Weights of a small transformer language model: width 896, learned positions.
Each number is 500 + 25 x the weight over its row's rms, rounded and kept within 0 to 999. Layers, rows and columns count from 0. Numbers have three digits each. The size before them is the row's rms in percent of the matrix's.

# layer 4 MLP up, 3136x896, rms 0.0249, rows 2598-2647, columns 128-191
096:501499491511531520476520504517484481470470445483529468487508491495504462521457486474499498504507553522520483490539499494492483545462466506484532481530533494535483521510503503488515510466507510
110:516510507506497498475539531536514504512482544507517512486515480537465496537487470448485526502517474493493481509546516470454477513477517480557498477471526487485499466504503489479488533465509512
103:517531549497528489481491520475494493487511506474520491497523474490484481491531516513466487520492508514506477506508514531532487481496454480480489514531506478513516458483485581470503494485469485
089:487500548499501525511522508488499549507501510469482519493539524524471539499464526544466520497541513485503486517509517468475469484491519523487527536486543442501453569525506501527501523473477514
114:524526453537516469529521543542474475511457507517449461484481511466492522500550475472495527490500484495537503448481487464502479534491551495490462546524534490501474517506497500466481518497529530
106:483508443493526512547511527527534537512495515475507486462501524554494484504485476480513414510523502482510501467481493500496563462491485462547471538562454481499504505538508510514496489527463488
095:525479499476528524501485470469501524499517529491486472508481523505538521520531487499503509517484479528468513480498505447568462529523497475544532533538516507480530492507461528516493480523481506
088:466464523493506557492473497505480513489457489513503507500503420523528492505544499493469505502490480489466481511488504496519450487452511499524503517490522515501489499533485488496505507520484548
087:511462512433538485498451492499472466519497508444490524493454556519468493504554489500553481522515431516506477510497471509484478493487490523512499518529506535499518518531513474509506499469511599
122:499490486491524510481509505472472505491497473500456460475513545527524508495500515537487460471490504517517491473507472535520486484509492531497539497443512492491480477509499490483504493469531483
084:498484486510465480489512455523503505422541538473505490451520487492510480508516530492507549539494468537532528514500480456489511495503472519493502481520503488513459492507479524483471491495492471
092:494473446520501468460464512498527490497497471480424505478525450506463466526530471505484433483446481459498521517497521510503501492497496522563498468466491462504477485522496443513507488548519511
128:518535458515518511510471506504472541500500530470474454492514549507480529460507497524497476501539492490500472489492496515494480536539481501508490490566463531470489520554482471510516489516477511
094:488496496490475492458481497505497512483502532489525544466515476542510487492510496516505537507467499482494502536454513542493517464488517501519461521507515511502526470523452548528501520513509504
088:546529497453476515530461489536521473501486470537521517498501488499470492508469471434514488486502460452529501480505519522522524504510487473473494538487521554476491491504505535502486491495498493
091:531510504507466487485483471491500522504526511532528457498466498516508467519484542508519451505530451540519496495564465513517445529475461555460496492498521505480501519481521477515559494487513546
093:509500521518481472492531475552483504504515509481501521461500502524490529485511485495526473488517508476453517494480432509549517494455521518471525493486507501526506509511483496502500494506520541
098:555496473481504502530493522508504549490527524471506471468490501506499485500525494509478473527527544498501490473558486536473475455490521480503524541535461510488481506512555498495486509521512514
096:516498535459508487511486491516459500528474535532485512471470512515523500505474494481529513475465521464514493509505517512488520489498514508492469512465530486482480505495501497488531508491488506
107:483447509435506503490447440479483469464492525492465505484528454500498498466530510518503455466527511466504474521505490483488529490501502460514518541505517482503545504497450522478468485470464482
102:499489505509467539534508462490494496484510494459467476463499468488498448527499506482529519468496492517481470530520507488466476483497472461527497493487523502502482465468512459494489468493505510
112:477485545459506500498510478491482535503448484495505550467451500472467475494480483495478534478530501499522511476491494525531479504477458427468479512525551482520552494513470494502505488494526513
101:555457557545497517504557507488503511481496530473488496462493525538528457541531513476481506502525456518531476491474506471495483537487484445517473482518492485517468524503518481502484463484515506
117:456520508520518492533478514525479476525494472476501451456508489459504489508528486505512480505503495480484552488508503458557483483474489477498487467456489488480478498504518504474534505440491503
098:470464528490501459507490507474513510490483511462494540463505540445473490492505496494492495476493481470495517521506496471482461525466512510494476493506527487479525489431472484519532474455519493
104:507468503507492487547509468508487476443488503459549486552515444504502484546479516490516483542548491527521482509515505466510487481479529517531527485454518555518465530474512511479503523501523523
127:541482502502449530501520510440507483488547545475497501439511511478535493532474531503517513490515522498484467497500512489508495477494446537484515455549530487499528461492502538498491501481513535
085:505524530492527453506499524510465472486483454506499464471509461505530496473498509515528498514483524491502469533482515491493510518484456478500482505506491483452493513458501533514495527494540466
105:552489475497485522492505545475491507484473478488466562498527489451524504511472481497494518517511465480515488508477503457482456485520468489468494520531481503511526488492498518483486544449524513
093:505514471481562498486502478529475498457483523494528471483478460554513485484531497487502468489496471493518497543474504504501520484510449509495498508492542498491510519513422525507533514468543521
090:509499493537574499484548506490531517498496502494521519530493426498472492510525451506500521476500493498487495457521495497476481525451512510482504503448489519483488497507521542465461489479492486
116:463485510537508474522493498487539494488453466500467511505461489477504520511537526459510522502495519472508507513512497484472482484515516426507532517519509508527510510529503468482496477468468493
119:494450542513464559471521482496505509474469492499490467481525524518512500507447471476466488548508520538468526526470532427474507525473513473498474486515482450483469529540532495484519488573474480
103:512474567507510538490445498536501497484496474484490499494526527514500466520473509523451510521511497459505476509443474532525463488526512498555496490524465509474510537518510523471472508496506491
089:495490472532533480526516467493481568533510510516508563522509501510496518514495493475483499502519487490512457519463508482555494501507545508507529510489529527501476506460484474512516507474500517
095:489490508498507483554510487549530515495504462484482494493507509475543483516494523462488545514487523513514522491558503472507498462507513543534461523449461499523522484467528480504490539504464494
121:485490537473499488506517565495464452456482481486493517543509455472494484539511514494517535490478500512499518520510446482480518570445510469531497464487542500530490506525488514440479525506519474
107:504521481500520491517484489455476499492473561501491451512440513530546501488502521476527482472480511508496510477491511466444498501558512457495490546499466487508513503498494524529500492481467489
111:554534557471523520527495475492495464504479508528533502497491500500494492490516461491485520545480557514516504492485522547498519494541476472517547491497481535504450475465520498485517528466539542
110:524514447466512467531471513497501482484439518505448532525500503451497523514538516500483494554506486511485515504521460497492529505477532475508524503495477489503514493481444473465472520505508466
097:473488499456522542533501507523478521543532481469487498512513502515498472482518507469500508496527491493507492504475486507516497479510487475513476509507542492535553502490529503503486568462477523
097:506485492518462464494509454506502504487491520497493478537497486486517497464495508492500528494514453480452538461480505524530497511475474455532519434501500497539477466515506469535474526479466443
102:525536549507474494541492488506523491549464511532527453456504469497508495521469490491509492486507538481485491486492470548516491497536500440515520495505471493492482481503509467538494475484461494
109:510515516469526461526478540501539526520511527498502503498487499463475514542493526538480511490503537485537489537538493473463515498488535514494502494506511480531493494474494560448512472522507519
103:466467535514466515504490489515471497460513468481542522509536517544512491521462515482505460462524559466482502518523534498512513512529483513510507541470486537493503519517501483496488442512438532
088:514492527495561483499488481504526483502475568490495493494523521512540543499515479492471506503469485474510530519505517494487475478494535434477484464528494539503480482488522506489524526454497532
097:526507540475517533497498463535500483503511543482521505509512497527542512530491489541497499473510466483518520475542518489481500489450550469514490483485516527493496521484510503482494498452515498
091:464503476507477474482461488510455483466527504506514506474515512453506512525461498517531490479503472561458504461492505508505483459471497495460467490513495521559510518470488570506487557482540482
092:512508500468527523523477459471482521475470480499473473474483476487467487532463504534476500501500498508483480463516505479502500451498499472459511491485483513531466491519545524477519492488471499
095:472523515519468490530507487515503494474510529487536493517463450514480457494508473519516507501479458503533458497525515506527501501502502501530537470502498477504506491528572491578499499484548507
# layer 4 MLP down (transposed), 3136x896, rms 0.0249, rows 2598-2647, columns 128-191
097:487518517546485505461475475512487462562495490490511506486506535493516498508478459509485508472504527504450492427487497521469544483468541487569517522494514490506471472533480496482525504536495465
106:551463526505514518527519508466454487501533511501518524500476506549476512489500494499484507490481503485507475501491523501436501539512512522514519536483511529488514445535513511500559504487509482
095:501484529478504452511485499534496498498516516489482478501480549508465459536530471565563517554514493520461513533531526493529475494472499464505477463477474559457525459470494510492508498536501502
090:543476513501517505528529479479484530533460499526473508523535504518473562479495533484562534517515484539515476525535526501495502518507509475467557477470499513503488535501470498516466507508538501
116:497518491528473485497513463489454493483524533535489546523518480474449493484507492490484492492489508444510495458490453511499467540584504526509477495504434487482470499506536527512502527508525518
106:523536430519510530537509503532534522505483513511478463512507487505522465528483479498520460495504501500522495491514485498511510474484496511520488519499471532451474493503481477540496514548498507
086:509519482509448506525504467545489505518513491512518443481499481441494472478478482514529496520542504527501508497517515484454501530481513532445515543485470523482516537513516474500494486473509483
084:533545489527509559531543507470516484486489490513508497474490540503481446500477481483505489445525508495596489538507475503507487483508503476511522465495506491518508493512502486496489497506548505
086:501494500463497467468520520491496486540528476497481478503471457495492477527463488493534463501505513486512468519523476473498490478529487504456528516505482503518477481471521504505519501482528479
130:516483480510533499493500499536485506489550516525451493477493528532493509509496523479460496543500508510525564515503511491528489486507488519448562465458513488466472531483499520502486472502470530
081:490423479514501530487521545488498526523460539531557485509487482513473536463518498534532473508519458518472506519515492467472476506505510533502499489533461527485485491473522474541476506495503454
092:468486551546525477519535493463520501478527495465487491471526494493500547442488510494475486442487536515499529528488478477520471526464483501502529537466524456496508455503503491506484508494519498
135:546506448521503529556500483542522499489502518511491455537477516451468492469494500529497481495510470533501510543504499507503482489537504550499507486542513511492544505498476487507488526532488532
094:471494510456510522494490477478500475541558473514455496515521503505507571476511495494481493463513466526458451516524489530500536458488509553521504500512513537512474506474505515463472461526525502
086:520467533516482503494526510493500531506512486492524535537443516485495503519466513530503496487492538542477519454487485531468485515507506475527484515472477512514508494475484498510515501498472506
094:500519499493487475500499483445496464489496517537501491451506487484508489498536533490468514505489491479521510487501503525493499442496510531508502518513519526491447520444496470495482548525507469
093:514506506522520514507512544475510517526546515498509480518481486480469485488472512517446499522514522482559507480491571515483535513498509490535516506508453487499466471482500491475507463521515497
101:508487489528524524517474528524524524498522491478529464486467526494505478493487476547498509501509493487528485452535551468507489525497514469511512483494508481503544528514470499516522487503494494
095:440550518498467506471478506516533515515519514456451491476507504520547482499497491535472501449506498435491480546487495475486509484516514496521507493494509495485537473493514514519510502473509535
110:498509456471534480502460444491488516549482503482515533532488508522549489469499495558491502468512527443504465473492441478500525507483514434460472474464538505504506530498468458530525512534522520
095:515468507510481396527524525460495524469470478489515482467512497473488513494518485493501515530526488477476497492503494554506526522520513465469495523472507505530489484501569488459511538503564473
106:494540488486461485466521477504517493493525478495536514475550486501524474450483497522550520501468491545474504449463476522483504511470546485504494466523476490462498501497482523509539490504504513
095:511502506526531491472531517524481474487508476485520534495505473495501531504499520478496516552513514483501500542480476531499507517474499495534470501479550502504479460523519508495521491514491536
110:515503523495555515499517494466507475533510487520509508499498551502487450512509530494500467511512486508480530476522513499559472488519489504482509477548503492471531467491511513524534513479475455
097:496548522495522525493543473557453503523477507533492439522520536475543521465489474500485502510549492541491491524524499493454480502517507510472507526484530499476495557521513488460463488533480531
093:477473540474425480519533524481476520513489502538439509497552508477538465500511491484495542511458505518521532475492538492469477512551531517504454514493481518539480517510518533493511529519517519
132:490519479476495504483494514475503483510498471504483503490513507533524509485496483519513506517501499552490481536452517501511494516516477496505510482505530515543531503517523529497521468475511522
088:480448507527526486484486503473517505546496551515468490509523518473493455500504483498509511480511441474450492488489526520479453485494496516518471508537463505493548512495499488489425491554485526
102:504525485506493531475536472474524510479487509507507482546470505510515505528523557513483497509478521484522525442498513487494530495480490487495501516460501483465493503514529537474507485474510487
094:486525473508461495485494487489540534523502520529518512501520493497481508493482526508485522490481476473473482470491460519490453507484510519490539558484535500479536500514557479471495498489485500
094:525514539516483487478464485499488527516520462495450481485456523512475486488510486488522497494459476520537481518478453543509529560446504522514482496428455508495537537481511516447510517547536560
108:479539495468556472483530459510503505536529539502528506520544511470478526486493496507481548511517479476510507522484513504468468510466466495493478488488439490497482487551456528503509510509483492
114:533499563497467510485530496477467517509527495468518493500514499483471474509495474478454476505519483534508491515516495467437503531498517475518497479487494471524497528485526510451468508506457521
103:488491491498479521508484492503529506500480513509501498514498524533538484510516473532484528507514498492497501500478517483486489483463493529502509519523517459473559518526506498505448491488515460
089:463516535517515515489461535469458535509519516491463498525491522447533492514487499514445485457488533531474477515503508548500557524509468527539530472452446441453486475511528533498474528533517514
096:495489489462495530480485497495527501507541481490429521463530488536513502500510542485483538485481456500538470516513494499504465520497534504514456472480465511508516471516507485516485517505509450
116:519493486456507495506494550517490472434533526483517479533508500522532521497488499481525506481478511487524507521450478520528532523453504508528491482496521483559521515546523504504537524489465454
107:523515536507481502546455535472491442463484534499546473547536538529522488483518519444502485525536505487470483464528503569519496508527488519474497530526531464502518492509497487471482473494474538
111:489501503480484521481494514499483455529490506523484488472480493511478537508501492495490529504463512529539467471496498494538538491540506499532485513512475527495512470476513503487506516521538513
107:493495477451474468486541474474496516475498503474496473528496521487504455511538482497459505519497435476480522505522466532451503530488522495500507482498498458440535528498537496495499539497513504
102:446505466505489498509507542465475492557496497496500473503459507470520490456462483512524504466513511465497466505496492547469532522528500498493550520505518504460470516488472492509538512520515490
096:442494521479519503460451483494505480496455512515498501475508503557532505527527512503530490492494517494467510479502491548523516519493481502490510538496517512545464453519435493528533513503495489
100:514524502441489521487488508477500486459495542534488495463536514509532469467493479515480521490518494510488522512459511487519515498557497557488492459512524506483538527484516451488517514513459469
117:503472489515490523496478519499535532496455518497496496489474491494445545510480468486548482514488564511548528510483500500513465538480483434487494491490521531496556501517486502488522486531514520
104:462481533512519488481512499490511503555566545514488473517486496497499461490495484505535515537489440531529497487499479477509485539506525489531486464508537494521490507495533549535533502532517512
091:492507439459502401487453494507520485493465475479508497470493509513505501500502489512526486470502473434505484467501496542539491497511527518510447484493436512531462469508531503468458500498561520
100:476518513506479535491510508510523519478524538513520511512495514505505481530469462444495501504474483496484503487514486503489493477483544479515516487519474498515520484465491539432536523506510512
093:497500513473515513497465497508497466455510500473481507516474512512473492515491506478527467471472488470494484515482527509531536494483542515503500490524497539526511491496484497496499495500500492
090:507481512521477485517515497439459443513521506521492505476494522484501505556465486463462517506524516484474497507464500446443504470527469548485515521502474526473513510447476524532506507507519481
093:508512491490531529453526504493504468516491482519479484488494510518532475474534478511505505496492489525572461529514530521508505518513489468534557491506474501500475477504452518529514522504492501